{
  "num_hidden_layers": 15,
  "hidden_size": 512,
  "num_attention_heads": 4,
  "num_key_value_heads": 4,
  "head_dim": 128,
  "intermediate_size": 1024,
  "vocab_size": 8192,
  "hidden_act": "swiglu",
  "norm": "rmsnorm",
  "norm_place": "pre",
  "norm_eps": 1e-05,
  "positions": "rope",
  "rope_theta": 1020.0,
  "rope_fraction": 0.5,
  "qk_norm": true,
  "attn_scale": 0.123,
  "bias": "none",
  "tie_word_embeddings": "early",
  "parallel_block": false,
  "extras": ["shifted keys", "normalized values", "value embeddings", "hashed n-gram embeddings", "an embedding shortcut", "capped logits"],
  "init": "uniform",
  "init_std_qkv": 0.0281,
  "init_std_o": 0.0,
  "init_std_up": 0.0281,
  "init_std_down": 0.0,
  "optimizer": "adamw",
  "learning_rate": 0.000848,
  "beta1": 0.9,
  "beta2": 0.99,
  "weight_decay": 0.26,
  "lr_head": 0.0105,
  "warmup_steps": 355,
  "schedule": "cos",
  "final_lr_fraction": 0.0,
  "batch_tokens": [65536, 131072, 262144, 524288],
  "max_seq_len": 1024,
  "doc_mask": true,
  "train_tokens": 822000000,
  "max_steps": 4291,
  "dataset": "wikipedia_en"
}
Each number is 128 + 32 x the weight over its row's rms, rounded and kept within 0 to 255. Layers, rows and columns count from 0. Numbers have three digits each. The size before them is the row's rms in percent of the matrix's.

# layer 4 MLP gate, 1024x512, rms 0.0415, rows 423-636, columns 384-447
099:136132106105133150126109165198163124057137140158130136138124073168112142119169084153178059119163037107054153216174142078109034148121106159129119146112126061116122163092125025116118101131107094
099:143142055148143046109110130122116172184137097146108152037121092168142123142126122067071101128120151098065164111082097205135081081117101115113138130162164162113164141149089153164119161184110107
103:211175112134129177174135141208100184172113158155113146097105150131121177099140107146103165118098124120105136119108145101135103060095157166074142156139144091137135184162153157147127122139129137
098:128116113157176121149081155125119102069190117143117117141139086121164098106121119160115109140119155142122096180144147126122152123117151093158134096122116117185139132166164121156134137120133070
099:125165082155099094175200124138118110113084094168172103120159118081128178140213078111102117147061121112072203153122145152167089137075093121108143142096147081183171130117129118200148079108123153
100:135109102146167134109107137118149158203158155128111159077080117073224102131089107138117132100144076092068091134076142143141139149128113085108175101135158112132133188084094128135140108160141116
094:132124153116080129124096136139152138123100143162120194173133108134090071155092147142137082110082158157177083163095091137159109114130154166109160131212142138142146122146159121160094159188151103
103:107136192151187117130161104108098147126130091114081150127157088160149118075095092185171099122138163134130102159123091108086173153117139132079130130134178171127067171144106131127061120169108132
098:095149158145112138142158162161062156116128123090126128112089127030128086119138175187118124098172129093134089139136162130165144118101161135100123143123088104154109138099117107142129070136123135
099:201102101134091166143102134104172117070107112148107158104118078177097098164080073080118123134131099149164094132178115089176144086110097142123149134116134099179076124164121159168125116140125138
100:144124100147095085112145091143131136150109142056101193173098106166159109142146158151146094116140125113120186154150190157172156100080119173106177192076146098123140127137147106094095178139129116
097:137119160111099103101157172070138073193189117107181150106163092107136097141125117163163189117150150053171023118128102140100125166133173128135117146122128145103120132143152181148181128185130174
104:197076065113135103172108137163180097151147074132197064121113069091127139069111083119179094097154138118171085125090112163091124139125119132108127178101150080169081164108166078171075165111148118
098:078133138168092097086098125148119152126134081086163157092101167131072162170080170134163174081132148136100110084076183205151193133171093149104162097061122147119162117120118108147147156133138127
100:161112151154085119185150195112145171152108129091123085133126085133129120195154122106141180105143161140127116111139175170148140062150175104137094152099151142121171103165149120104163141136095144
097:067067114163137154121167154068075174204110118070111133123138131108139115090221097167141107143141149100146074126122133140137133144168186101086117057102147162133062135157121117095106122135107126
110:175106122144113123111160172149149097144136073108125128104133126184192148138147165132143197111138106177155092171126131119152125048087091116224142144173131137078108122115159104108178129156149131
099:184079131111110137150137112111095103077188129115078012098082090085118123114118148101153092082146090172169174104152160141111137137100118094103128104135152136068113103143182120041207123090168115
101:113156092140069121099162137142103155158110164189122173134143126181187082131106115173115137104090179158108151076144204190182102162158192084117127085183087147131165159165142124138122111110078084
098:142170108129081151103124101123103098188094126148059124156180137138227108119150145133164130094116068187106154146140135163149153158162141097138115142137152117118123163153103144081089110099133106
097:143109104095143148099149104146120079088148134119159160147116137091153106160158124123045121153120114124120105182133137110192074134152124144179159136181066093120119149111153166143177116114116133
090:149145121144109115154106123135126137112120121087068131083083147101162095043107165061137174098127165096110147119140117171095148143122070174060153120177073138150118055168134131102169107154165099
100:074180104156137141138137138176139142125139138127133131086153129078097146121132127156102166083128102184065185115125148143125138085153125090113177145142103169103184108136090113158134178146152072
095:161091086142125094149072132102094121139143148133144095172151119100077135101114146154150126150111115103082124111172116126144098087111172103097092120156138125110126125161112146147090094118140133
096:082170094178115164109110128081111145094127138119119092113101151162156071093117132097146115124056161127150159166142109169140102132129096087066156160142191063158130136164060140156122133099132154
106:156150093150179130089146180137138184100098088101172099142087088125141178132176143121161103145201165081148111142121127133126131119092121089139134058132159151109073121165168112088121151166131157
100:120093186133129138199138092091134086159164162120177175128103170079032165098145167184163160175163096117107108166152115050176118109137127120131121125114113115142177139106162100121144127130129170
102:185152126117133170131155071130154166119114137141079111127138149097159140167117164166131056113141153145127154128127151152190119100116169154102133118095149118095101121135096119170177147185134046
099:150148119116114157098124097092200129094108098131098077119162138089084092128146151140106083154119202159118084130141143129109090157239162160083108089075146141127172166124140097104147155131118191
095:096073091103157155127174079085099139255119123160151107124171136153131144132160160114166125051138134164147129186176124074129075183106144131138050112181153141159161073084094081143133139156103104
098:133104101101132134143111057112171145078106124156147132112137129160127154143080142125156112127129073147200192119197124140126126102116100154128146199205080087129110217144172085186151130110150152
104:102140131164106116154182115183058103083087109137188124146163198131179141112095163160113120153080184125110187112072177090123140106166115141153067123155138125119105146115132149155082120151122079
104:174080104179136082077182139104049105126190116132124186138203146114155148115114116124070106102132108125162146095154192179112091143139188167121147111122161122163120087156101153088118132114187056
106:079156083120112157065078111102120128109141175107172198096181166147151176192148114098132143072142146163127103121162146164138144110100136118102079141104104108147142149123147133126163111173144169
095:143131201082103143103066154109081139115145102107099111155125181142097122092155139123134191145121067159111164142116122134136113160114176165072100140126143120107147049160129094196079134136172095
100:182105121143174163142128161123109138167142174112136231143113115107127107113156105125132223124109122106073146097103169106136110120090181118106108082108123076114153119094152123194050213167132187
100:120126121125177077137145170090125162064122144146138098176134118166174121095143103204102082076101125108150146163118093072074128155085098159128098158135093105144090220158140132080105091138112058
102:132083140107170084170138103075088110167104190116165107140084153137196123122157140164180036144146135119110078105149106131115143166108152124117080142113091195160087191124204148185127072157107085
094:104109171153124116147095087126165118127105126124110164173078146112114124167127142171159115109100100155083124134135147178074090124202131084144099135183148147156143169155142101092123143140130153
086:132147128149135123113184122123112103141181085145152116115119088121084102107163092110127092109172109182109149144110083125124107177158111109150132154120144134161102121166104105145107122139134092
099:094130092109149128127083162178130110113099123206094142139111122153192145122159140128113091141142107116171170088110173133062128103148121090107131096179193101169117106148095151201180170144168124
089:097123092182108073078120149119132090160120177191159117098161107119113141141204171159089192142109131190140154146106144099122167156100129128161122155133139122152113104071124096166156088127179037
096:131153123163133120117084179188102172169080114118119093099131135139152109128168138185076089079190094119070113137159115193233116095034141063138163131103141094174130089128136122122135181163148089
098:107051153106152133128122084143106167139137141098150077125114119063128114146146148155088150097204072094090089116138189198128120112145139125108187166080126180058105167165101108120155149145098125
106:095109091061124097131132103113144090117068094138096180143141103122164111165126163136118173165108121109153143228155124155099100108144108090149178072152123104175129115163137111074081124141155152
097:139117119144109147106135130142165191190167176165094179165126131151051157178172120078108132153151106140165127174132153099107109126102122116120141163116148126095125140143138165104144067161145180
102:120139064151111193151099104106062138057142152177188143097131143112151124162168114134099080136105145121116108139180160170116152187127123080140082147069172172147199106149089161103120149175140175
099:104105135094065138162141154085134115067200090186126116123106048172163143141099073152151120158140142172094112153171150113130101121146124135102092147153167137111191141135137124127086164151113085
098:191108121122152114062104108155176110141151160121137119160098149138101129129135153070119121111144149145102118126148133092135129140104147080165118105116139193105115087097100114176162136125092120
103:122097133133178155188147169160130105176151132084097167134158099134125161138187106076105108091214120106101098071093145166108125158153140121135121207088122074168106073162126145132153113126114129
110:149153151096191094066160151111146215166076094171124155163070067207183129113168126133161085153128101124119133089120065078143092084070131044166093103077162082143131070182154198128156146150085121
097:101124092076121105103096057067131147073112104106153102146094155080140124166159139063138190103125105134159196187169091140128140106100089125128128131123120143149162043138099097163150129168121159
087:125140166090129163159087102149113080155141112085151146121143123070177115129130152105112138126100110119124123150095102117168124146151106121162102146129126116124118161082087148137140120107076193
097:172100127132137078041105160106184101110167117101139136136089172148140118115210137138131144076147141114153154126108128070098135121065135145105122171171112163175085144160155171107057166149062131
110:098142124141127168145129114117127113077129095143125151146060114083145106123147109155128119093124101180082088081139103173116157132175118111094145158074177169198172135151136071120168145119107160
098:137154103161131130182175172128186105157145151110160159129144129150155121149172169144171137139062167135109102098110077077177107100143139121167142067133160080158086169108102134149112142137154140
106:144110040120128133116124113170131116179144130214145153120086101114186166104132156136156089120140148089095180091134088092146072188152123146146084111114165128113090114103141137168150068096101130
094:083192101129107125087207139118140160131076112133151098123094158176138092097147146141165114106181130137142121177150187127072126105150149105152139152118079096123150129098121205130097120127139115
103:078120133174166176093196112035127131114139082159131106207150139157084123137100131157136139070106164089148033142126146172155184141107174106158164161137173151070102095177112144127129177167170114
095:136114130148156008112135121091118103030091115109158138138151165173105055123131196111116107085130112125117085125126154154116129127079167153149112193094165109159171172112127139141080061189076172
101:133097087133164175156099146122137073078150104164116159100070162135140202091097162167110101164092130136178062143130077107118116154121131082200155123130140104110104157171131163096156152132117156
092:124120154150127157134143118151100141151104150087133172106121100130101063101074114155134142129106195141135116086138111160153128136156058114185203136172087096089127183165104124075128089167120160
104:088203181131141127119090096191160182138132104127159199169091136140138093110171107171156138115088116142099165110126161120132113132094143106103120103094154128139106095119153167133140173136146145
096:150171144112157093141128130096124116129173148148132165090139106198092135162192100165141135100113148066164086135151120168121153162089107123131102096184109120119070203156119163126157119124176131
095:081107185187126159104138106127150134091135120123085116140145146098176126099066162127135228144143135104075167110145163107127127107093146153054104092132175087092120129079164163110141096094213133
102:082085102163102104155110042075124136172141097141130126086217081156098149117142136152153123084143072105122165194156116113139174108136092134153096091092102104103095079154070159165201096162092172
099:036142155076135133137092146118099128097094110092171087118079142088101181114124096094141158068135114127104145163108137066166131090104087102118096113130159098147183136143162116134157092108172067
098:130123149151107149154176170121111126176157145141151139143171160089158166093187152152055078124137080126109138114120085149122141151120090100105161150166129074114098125121108136066128145070097125
105:125149056088184157181015101164159186121106136124136119140069177066052124103116140096114195099120145167136128120131135077125114089083162124057130154116150115124074086094132130116148106169109129
106:121152069111132092124170150105155153133163097139120176149151098109145151143095092182098103109115117215105129103129145107132137145074089086141128122077116082184153103127121148139149190145094117
103:149083077127109134068078151051176124143073161140130144151211139148155198155163085117169100121171141153136076089108148171150121151115161122165146150100146168189152128141159069129131116142166135
102:097138098113155140194143142122141148173164094201098161116087120096109180143109137165107127087084147032096122089173110168134153126145094115152134130137174154126122085134142135147148112169124129
100:156147153128093119149139158142115084165131180138125125145148122079122119123236142156162128164099097125129166108123132173165157127154127173179107146156110216182108124080133096154163141095145106
107:148160044110114137104075132123097163143139132150168111091117180124073106097095194142136082065143160145085154078113110099122053125155119171131147139192100189145141112135137111106104130120105113
098:097094106122086178165187166102078153117124087132110119132120187117097105111167130172130118169171114209150133138114114139071129154125126189154164092150160112171127169178091173152076132101113071
094:135057159106127151102071147103088131076214131107138071136138171142120138133126147158166128071169126094168185075121112128139120154135107071138156156119161107158093146095147122148087112152132174
093:126174129138108122131120084106193121082125162157145117105159082186095147160102096152159119110147152102146144172141125077167154165110134100167120133147111080093168074151132122130120107127094092
095:193116108132161079116097131159115113173143143097168148140054088089154182076128110166103100094077118135098063090130105107126161147069179110137105138134128078127156157118126171121096177126109119
092:174122101121181097074106119146068113129124128149108168140105147080139085057165125143132093077132123130109101116166113122161119099081097110160103117210154124144116106143137157062152131175146139
105:132161116073094136136135123118140105148084083142103180162100149090163099110095128153177098092182128139071111088106124174150122211129109169106120089142183031106098090086170133105095143129161184
097:075170090148118122119126136085092124123137148100142115137118121138132137106143113160120055130121155110051118168177139098195087144109124115077158128136113115106154101134101096143131083115173106
095:094151105125139095078167098138169109112060114160058148123098135081137134079108132105104085150133160084152149145132160155169125151148126118164136154123082127094119132063149170148151176123148142
103:154121161150125149081173089149129133137101131155107118155136170104049125076138103135146028129134131152112086130182149100234160112170134095130068099054126189144133171152163098088176103127070067
099:093124139135155125132156160145095099127186118141160097174116155133068140100148141123081088187172100127115125094169138082136131130154068147126168152080183172107113143170169137126173058143145087
103:145137148132091100069179166142187148124133121143126139105146166187130164193175167112110117085130132119153170071102090114107107148137136145123138143112131111155149136127156051135106137181154209
100:146156118126131151154115160149086128087109143148148140144145080060101157082112138152134141173087090116116079113106155114190100144088109098122058177094121129101128124092139150129121121141131164
106:140163120103169118096172121178062182146104128118168120178152114113070105140163087172080101104171112120088085143126105118135155110082103091152113194128207082113123072126151110107104099159149137
094:139136131191146130110129152103106184086168126119144140123133104148128166083157112147117130115136122093082153152110118126197110123140167157135150114184178148123156128074145104056083101127140102
100:090103064141142160142083130092131152163115125071177221179094135130064111158094176160097114113135200155079084155097157128139123185098120147144085192132134123136135116139126159073137080129146186
104:101152078185172172098091101112122117191168138078172109099100097150108104128134109086129119112074157139109111099081171166147118094171172126152082079090089158124113127125138096183149127153171122
097:104129134127121136102176091084083193055151091117144149147125148117108130133038145063092125139125152164133126134194148163113160154112133058094097120149001069083165184074147125128118121175106136
097:175088076076111118168132137089062123116173104166138078142154065148106182097115101131156118132118145101165126153123086142138105087124168151171177120142127089113158153105162153135166181124141152
100:169126090135124128169157106135099169081132147121123132157135116118136198093120080101127099161142146136096107099186100116184066164109160147173117111107066127103125079091122151131093145145137119
096:143129084057115128132117144109135170139173153120164159147110058119136149159109071104168090111068105115093175079125149166115159114173113115081116143151170091125070089168151119080079089106122165
096:139140092077156118146084191107077154160103107111098086111035148139147174108129145145147135142149092161141123104165088069124168107105197145054128143077090122203132194127119163140088094161155131
088:141100142106113145172103132034068121094158127127160080137192095200114147114108168148129167119078140122114082105112106138093187156181100088112116134091168173123076112159088065130118151147117104
102:133099176150095059116062162161130164116138157143101170127130184175159145170139143114139172119141135135099133149177159112087099114101146103126141110133154069144107080165124189113090047121139167
105:168143033133087164178119089146119084151141125107172162111170174158137139167111116170177101108123081132081122159158216115158072091137101178149112124090166144150137108136115131152108137103174151
100:130150114089159103179157081160104132186126118067101149134110110088150141182132115172112072152154189123132067134130028138137112121046136159108103147199136064152111147171126160133079150110145154
105:151118095090108114157130097115079078083148073108107151124137158111095193153165112115173131096058099087151211074113136061166150106197151147149146155145123123180090161123102081100147138153188180
117:167103063080149101154105138083102150179142088072087183099097074117133093143227132172173121122088131187085079115161131127149119153125049119136149100096143126133116166132128092119095142135155152
098:150155088100122178115108115121126107144068119094131178123151156089128158100086123197186184101109085178101146134134191085120194087098070185155124145186180077121104092081121100110151121080165077
107:121096081141147068180136169177126108131166123126157168117159154161079169117137175127079134218111108143111177073111153090112130158126091160108108114139182086113158138255103091124120177136174163
099:088127164160150165120162091115105107153108089076118144103182066155110041145190094180141135125127129076174121205142186163149151109086102099046197121201116097158134141105111089115187152098114156
093:162155153132101106116092157079112150143137134069108131134138134064085127144174178123140115164130105113112134117147192141159186134080165165099134181181153133132109119149127151143116127126180119
104:116198163143118114161180071088108154125155079124130142107140200193157200116123201099151111120125137114177151082168202125095143114058183111096109167135161136153111152184145122186049158151163161
100:159110104146125167156146116093082136070189114139175163140133171136078174150138167090127146080140171166112129141107120166082158115065136132142065143205118128170149077134107166144103077152168114
092:128131145011124127168116095174116137137091129109179065132148179164100113130129124145117131122137143128080071125135134109114129125118152150124068156147113121108127153142147135150144074056146119
099:095171105176136180150068138170126161166176118148123139202097136192157098160079063131147093130114171112113143175142121075118173135095142108167154141107109177160123135172167167097114098115050093
097:090125157150123074213156148044110105111132170124132108111130185136109147122146154105075161179092117112099169128094121160104128131133093145087104095158121149168182174110102064156135098161159167
099:147088145128193175136133133132119081123106157135146149141061112113156151180107094173113141145138153145163127132128120132156114089121120107146117134148093119159138118122126129196139149115117075
108:164131136161115096108200116176199136145185152098159079126146176156138143135161126109148119108153149101101092175146147102125078170114091106083132115101149077144072106143079094170106096113126094
102:132113076120167121121154133100148149117117123137125094093127146133177101172122138123168107126139100155168115111118156136154090150128122164178136143116186129149148080174134135082102159141126113
105:123169134154184156147151125153150162116125112108130099106189136089131105149128118164122150105117075096108117091164148094150097147211104084153100115153196114141090146082165118118167173160159112
101:185113116137152158124164053086164117120120105194102128133147138174090099119096154117104126145119134172127134171138124127083156101106148098189105167133139106192109109085105082167153202125116160
100:128083143081083139060120126112105121143069114165136110073079110126230160102113136106072095126102094032105091093153106159113186140091093149161093132126169178173132142107102098092127128173064107
099:120196180130136111124137162079142187194077136165222170124145115151144126112130138090140122166099147126132110107098110094231096195150168119169088125218143149099060110103103107076136164130172082
099:161121151135160099106161148171124067156086157125160112137101121091123157127122078143157119134156149123123119108169162163127107124120140111122146146089130094102114102107157133150109138114165128
106:117165103152109146160140112156108110240155123108135129076110086118121128134098136174133105074170116116098139135102141111080127090095077082153120113087167142208143167168166137172160152143113128
102:058119110129137146126206161126138139143112151162229116136177124126127113094124100137108163098121096166118125122153162110110157102098116139151163131092192186125107106096143096048155127136086196
093:192180149108099158107140115128192107132135079099178190169118214128113127145157174128077134189088108149168065176174105123113150117094114139140075138194101133153121048109137185116099140126177087
101:135105185073069200168093077085136152149165189114154158129129109100151095111094138140176129100151160098137130123169085153156146084126156112118129132172129126144088125131123126143165152168128106
091:148104148192094083127096137128103124145134129080162125106159170147126105108087086152172087156174164118175171142116117117114121085105095135136128158176077118133126187153152116098090092170111125
098:099141127137128173118168142143060180188107090146077145126127104180140108125156184190146100056117170165126059102095133159109132110154127151153091131133070074124155109139132140137098221121070132
097:126124136134206121116098148145137179126111171127099138122070138113103107156170084141141162137119128169074108180147086124114135178097105169139111168147124081139077130145149093140187071148141106
101:072089127098107131081126107119155116146047130121056150154153176103134170101111134148186133118140125155141186165174220111112159104079104122088129144139139120108113145099136083192131111117102156
091:084122155128122132063122099140071120172126091156162053119109159171094116142080102165085171135172101186101136155114149121164141137098158115078112079057149073095135097155159094110134152146111179
099:123127110115083158081125132130144177105120073119101162118097104095111186167221110096187106104118110175148069157124175133119126105134192140118060095098156162105102131076103106132136100159199139
102:097115127093131176193102147175095125123174108121093123110139173162090084135091168111152158104123137116154132144182149115175168088130120111203129144173174104106069138121130122148163123128128106
098:125107197152084118110119178138075152109153121209102097128171088141091092077088139150128169132076086096191166142162108113200074141152172154119152099109154118218111153112082139147158130145156201
109:156140155129118161102141158100127099183126124126130182140123128176104162173133186187110173135101157182077109156099126109226093108103138131193150109162108119163079085127102135102056144144146106
098:094090109189100116067131131098076141112137127122106162132146119181140136097071187122135143135171137148121186092185076129114111117141141082132121159166139188148126175158112104139120105158135161
101:122163082138104134167135126068072113174102174141127148094135084071145104132137187109156111111125128117112160193104163084183162106131091162066128155120137104138161146141102111143128142174111088
098:151194051108151159105112134121105112095086089121127147174186115162118135145124115168142134133124174115119131106100149159161160087060066141138152103165136133129101064186112107149148163097148103
106:120153117156117114110146161136091155094119147090137139127152130067117115138105142130201142117120159143097127135122175114105099152115122099076112159142214172123131183110160098090125139143147144
101:136117100210122147133125145159155116149081148087169148131089137134090138137123141159085110119173102118116113125164099133159114060126128169117099168114148149166155199111168118166118099174104118
100:129121097119213146175121086122141122127130139129153126124124116150103159116151176146110115092071149050056118135093104145095127094124111135087133163119152118157176135105117120137106102097108135
091:113099174116133127101101074116193087081191101124133116123112153112107101123137099141164119133143104168109096135154159122106104143036155165115108113130071156121090165100156153153108151191112113
103:177097117103133149143161126159185099132192139155184161123091202113113123120179171156167145094148054127142118119083073101164170125096149117129147155152136095080149141110136073149115162104169114
103:101085146180123085159130090150150057092129068145132145120123101105150167138141121145120108179129113134134145091140131092097166122173101160151132111203112117110153122136115118130069148154099164
102:137130180166109145090139176117096176137162107101093147149105156179171099126125229166110148122122109191127097080117136154125153200145162132113138158155069122191143081125122154173082151170072111
095:128155158119134182118082141155099153154139080069183142104078149170114122088101120130067166121211149133151117139147106144139149118152139142181107182111071105194108135161128135110131152124136125
111:150076047154129142106135102149089155147121087161129111126102104164124169144077113170194125086121094139132140139127140110166138114134088128120147133042091188151143092138135078107104161091151120
100:130139151186097148123143179133205108143104081162106091171148128110083146139147157130106132153101165090129086120110164118142135119136133148102068065104178139132142114151128143172107113133090126
102:177142173155158054064144131105134137094103162169137119132108142103146143111083123168153139047137119118135142133137122137167167116068133167181148144143133079158127144159145132107090159138127041
096:114087124161104154109150130142121171132194177130110124209071134101142173136125151198136146079158143200196114175145105137149131077097102183134098184153148138164162104178145132075101181061132174
106:083146075156133139097100134189159105156103089149112138132148101158145131180126071110096090141095146168143106126068129146107095128113160119108086115170144108135081108125096124089122154135169114
103:109116151095094129111140062170120117188135117103129180147147112142096173128127099109145112114141122112099110111121109110093134123093117123094141091137168045185097121158156126142096134169132118
091:121111156113064105149158119128117139144142136112091116140155135116141126117104121131109128128179163129110124134119104111139068119117062112106131045103140132087207063133127080089090135142075095
102:155135189095188148131071088118107132126116142162135147101132094188116126148134139173131160159126120123112187122174121168179076099153123108097127133227159145173083130159152178106154124140102153
100:138162062137118121118133123116161148121171114141147130129139141128137088142160103091154157125133132221141139104115102109105115159164105152121113076130212163138129138106122177168169139167100172
099:163122159150145136103094116122139111124072049177155012150111118113149185121142168140106141090183151192065133171145134152156122067105126146131141152155091160125077093111160145120097144138138119
101:140182115110182127147088111161151138069134121053102109128125162087119103103081169113098151082163157126101124101093073151105099163099144182163144067165129072113103127164162130152101120124163124
100:152140124096100161205118066171131112157169063215125143159134137106140101066119134157173164162102086157102189204130150145085092116095102115176157089127083164079127132184085100112124105125161087
105:191138065132132126170122120153121136112137167162201093091095133081120124066082157130130139093144132156122154155169134129137115142069139093167106140127171106136115107157184128128123115153169115
100:129150075108084091140123129140130061080159125076124110113136142086132110169133188126203149110161098175078128069137137127112180114186106151117157156117120124125125114141110171104150137134126127
097:082173167105168087189100114095116122122188135161129141156082107166122138159147142069111127125091155149182085140143178148149163187131121079175111107181120143135132151088156115134154145095099138
092:175166129131089150161099067141111112140150115165166126125165134142111136138145146076118097133128101140166150150130130116132106110155072145178096088137135169132127090108110048091138120091082108
110:133136106130152100129170182111127131148112124172179095152140142095105154126112124101148161112161108146175137094136139201175166129094103160124110150129105126106103080155162063133073149144184146
102:165092118092084076112102095136089122089126136134106124148103055151145145114161112140117139191086140201100151161131140140150102132079105115053121138148122156115075130088104152092138108078155153
101:133168112195066135172098198137178180142140100133083172120140138127118140123101083150156123165143126100177138134082163081097150119069173082122157096162178101066182125105104113073158162127142143
107:095118123141124113136135108163137146167184161120189150096118059136132147162123132159148054180151161071098176166086146116145112225202162142137182077123172110117085154099121209156106115175143112
104:143134098116089086092122131111107119127143132138109146139050130147139084109109090113121176116159149130182100102086160156098195117135132155113124121115131137103092109124196107082136121150141128
093:143140139118120162082111145095128040171100183170119107151161128109116169093130106120126144154170211119086131117179161087120168174157090081148127125170102144126139130159080183101111126142151087
095:163085128110131166129105180098068170077116122167098111102103153142173151064167142094122093153081055129136156127156170112129114144137105095143099148177110102071148121109129173094168130129077119
100:132070106126117109172124139109190130112143137123149138155177087131125084108121155115138135154125147206153124087096168074120158093118141159107124126119121093174127125105145082139078161141153089
099:144100079107150135218108140079090162123137070163115163149086109114171116138101113123159087109064119111109120148152109114138094114140146115154152108163086077144137123137138129177144085112137189
108:195069148102128108111156132109085124124167091114160191142092144120069137114093143113153154097144093135080135104109141117069131168100203137121134099138187166102126174146136153142107137207131175
099:151142129140139187111120144096121142104133100182175152126115091099103050131101154132168117178137098176131069166139154165126149174134121129114076077180140110096114142183090114122179107124107072
101:126167135115110155163149106170138087123122138149126113170117127153162107155147119149147170127065158121132113184156114164162151162091188128107126143123136111150095115164121161155160145111104076
101:106109122112086179115127154135132143201151102099146127178142065134132072168149138161101130201185169116191110170117170109143076181092052137178146159152140168153146084155082105097115133094070123
104:100179107158162118091172110137128160158111132102139123132088105148097155141163101100168167093068139111168111174182117109174097086146140147129053136125127141140099105072162089100158057153118103
106:131114129160195153103062172149073181123185193099104043162139116073122178081148120121127173170144099146173156117055180118110106115154133128095146163160143128169123168138120189111149188114140126
099:186170146173163089123070136087165147152140123096150128132159169144130081167093176122146155167139149185142140122157152146088113073137085097087210137108163115123080114138131087130071114173192128
098:150144158101143116098144121147144164125128122115171150074098079075138133097086133118082119120126133096172162124122116101144131122160133098088148145160141109176153128137108125139099118112184120
099:136080152085145107162109162133094111099169082095093126110125115090154133166079120148156109089115118177122169150122125133122108145074126109105140134205127130135116094182109108202191132104102121
100:109165136124112119095107112107132171125115056189148145103119108164200135171074132167141045095084120161129186151095125121147158104080090138109140149119138096129110108135153083113170116126113095
102:160154085095131123061108108155167064110178061098098109107135102063159114104114106116110090132145106103154147098163134111088142138061158192070170135166107137123179149112182148168101150148128147
099:157094212093103139114204119188143133123176056066151117101127134117080098124102113101153124088114102150068095076111101190132170079145161136137118167120135067153151157102167109208127121188115125
100:112187106090138132128137178142098147108060145143145125151096115140132139108134113134091121125182175138078078102155130115133157165113146137095062068200177140131135145122139169107139150180166176
096:136135135124072140058139148088160099126119044079179118080134160178141140091202147173090156118120147165128127184144142167095067133165165166146088121133159140142150120174154137146103196136111066
095:110132135137135107161117113157217132093122162108128116096070172127164063132172150137145077123177127156132156138163131150128066174171087139089186104137156092087123163115186116090113134180167158
096:177085162162154159139137119079102126101132118137098073098170106113191142095178172128120114142138081090160168108101090099168140139114141198140140100197134091131095102159085120099127084068150108
098:126140138149184116165083171102119119122091068070119113148098100133158144125103164163109095162087154085112143188089128122124062114075104104103118157131138106109089149109148165076163160093125153
103:176054092155157101098111119114062152123121157150098137204153143116148203119159134135148127060215125104100159137133101157195179086120179178127115123122170115181100095067078135168142185119079146
101:089189151202149130162154114125164065135122146068140162105132168142170090160093142142144113116090138149142106139084165114126095045124142178148079105155121142124119150137130137084117180039125101
102:149181125124083156125118167080148110127163104107120178075150088150121099097177138171145071176134126143083086157109122161160157150125114114131104183168206129134142127133134118172147155169188115
105:138053147126102129110148144101177122169163169111159147091098091119135141114145083132166113076157108154039115124092200152128156124164134176179109161092116089098160173101154154176205131117138163
100:104181146136144150154127149116182126158076098168144114101094129195128142152171140152082183128105142196098093137114157138133177148033115097107149220159157156166126168144154136114119154130146134
097:091147085076138125067178197162065145115167109111127147125018152140143102123127120121097112113119064097152148091120086151140106102155090174158121180172127125149157066137168152095145123117039115
104:154101112148133120117134098130139105141171177143179126108159124155138130131104101119109102057088109166094121089111193122113085126129115194145118119127090107126183118072128103079143049160126106
093:097120160135113127129128071139123159106110169088109127175124093094133144114169110091084157128131200127088187120156102137110119131202177107125095157137149174110160122165094165109145112137109154
101:118125109095118114163152097125079134100177127110191155080169122110154134136122085176142113125133156095168124107077136126089155139104115212115119121102082159174107122101092135145106135136170185
093:123104073072161109191055111078124187116056053121133124137121123096110146141090122128085137082123104065122074127166127097180141062154110150118091110146154153179078112140117078104140120133143154
096:146129184154137119101145098132124078111139062155171124102145121152098045158085134138121124134101124147186106149113078072072169140143106109109171073120066112116136109125108120171073197126160093
096:130144145110195093081123127148152149177078208126173135112067144141097206131138112087048146077100125110090173105116115111123153094131154171106144139128130088137135051086159116155170179147184198
093:131139149147137136185145140136076124153131109166162097081182065112098120159179107146105148115146152162080147127173095142137110142129158156165099142075182121088152123171121152126139122104083092
086:104167071118134103122139160152092119179154156126084148169146098121142159115141130036140170111101119151112153073150135109034158185150168148119112118142146159085087134201140172222139114161105072
092:088107118131142088101122034115093173113133129066128089126197115104138128059137169172177130117112153082131170087125138120097121113117122098116076094142153171155139142101111188114140134108130182
103:126113132129081132119114151116078125107100137096158108185171127125174148148087172173140105064133153145122117098124156116053071103168118143162111156138174119117102144130098151071161103145131133
099:191147125115161142190146131191163138115168193155195103108126168108154167167096094089135134143163131174204140130154107180094093192164137150103120139181121125074143129167102096223115121130153086
102:124083152148163145127138114184084187103083157121138132126097086165140125121066130139173133149153095141141152139113146169135143149133125154098130123142085150131155123089096099104111115108128158
101:141115180216135143141133125083155155116133146092164132144125187181100112094076161188076132099147126123158116156150200148107064143121115172146149117133107068174110123161144122130117086119120101
092:120084135185144155136166159136182157097106086110113076123139106097107141138111173184109102078174137134136125107099150141168094123105093197137165137148078119141118137102149083075105092139112142
106:101128131100180115109100155118120131105179125142164125122082080157054103106134113115186146054117182129161109190176142123175113116094128123138147134152137125125165130148123151133154159160152110
094:100131171188162157172130126139190126170115093103198178125126172128114090112149128090133156125167165116102175169104081090123154116156150119145082114173141115142091108177132123135111147121142100
092:069039165159145119115181148127053078143154086112152165127183156145157040158058100088171122114108126154124120125132130125104116160164074163113111101146150143113134123083091124107140091169151128
098:121117130123157096164136169113136124156159137086133190118135129100125146131200182178131088122142103170096108098158105146087199115128145090128107149066203112115126080130130156130149117130104124
093:181131167147125103097163121111102076108124095145134134136099137211112094150094145130150122132126144160117144071066129084113128143121106108192147138164104062115115166182160079108163150142121167
094:144103099140155088122167103103165082145145123176164110107099201094020134096085107145098132115129088112155161205139155147155117110175101148114143016158155169123130039123113039125171102116122123
112:181125090114127110145164113130115089096141201091151121113150118152094212109110149136160122073133136134116114125154222067108118109067103103131048179129193111165105176093105126071134125132158127
096:116117148082119182144161214195138097135152138119144129151153138166129140125106120107144153187123148132167132183104091064109135090125053092151134149121124111111128136162137180221205120108146153
105:130121106107114114130132121108088100122142146154210072177152146175164169152154163160152200108167137142133125159078093124123108097062118109089152086140122107126096138176131119119154132159155123
097:173168117111140112129117137107110118119084160142132193123168074145092156129131133148151121067116157178136107129110160143139125165152096149109135136106123082134129148131147162146143119169127111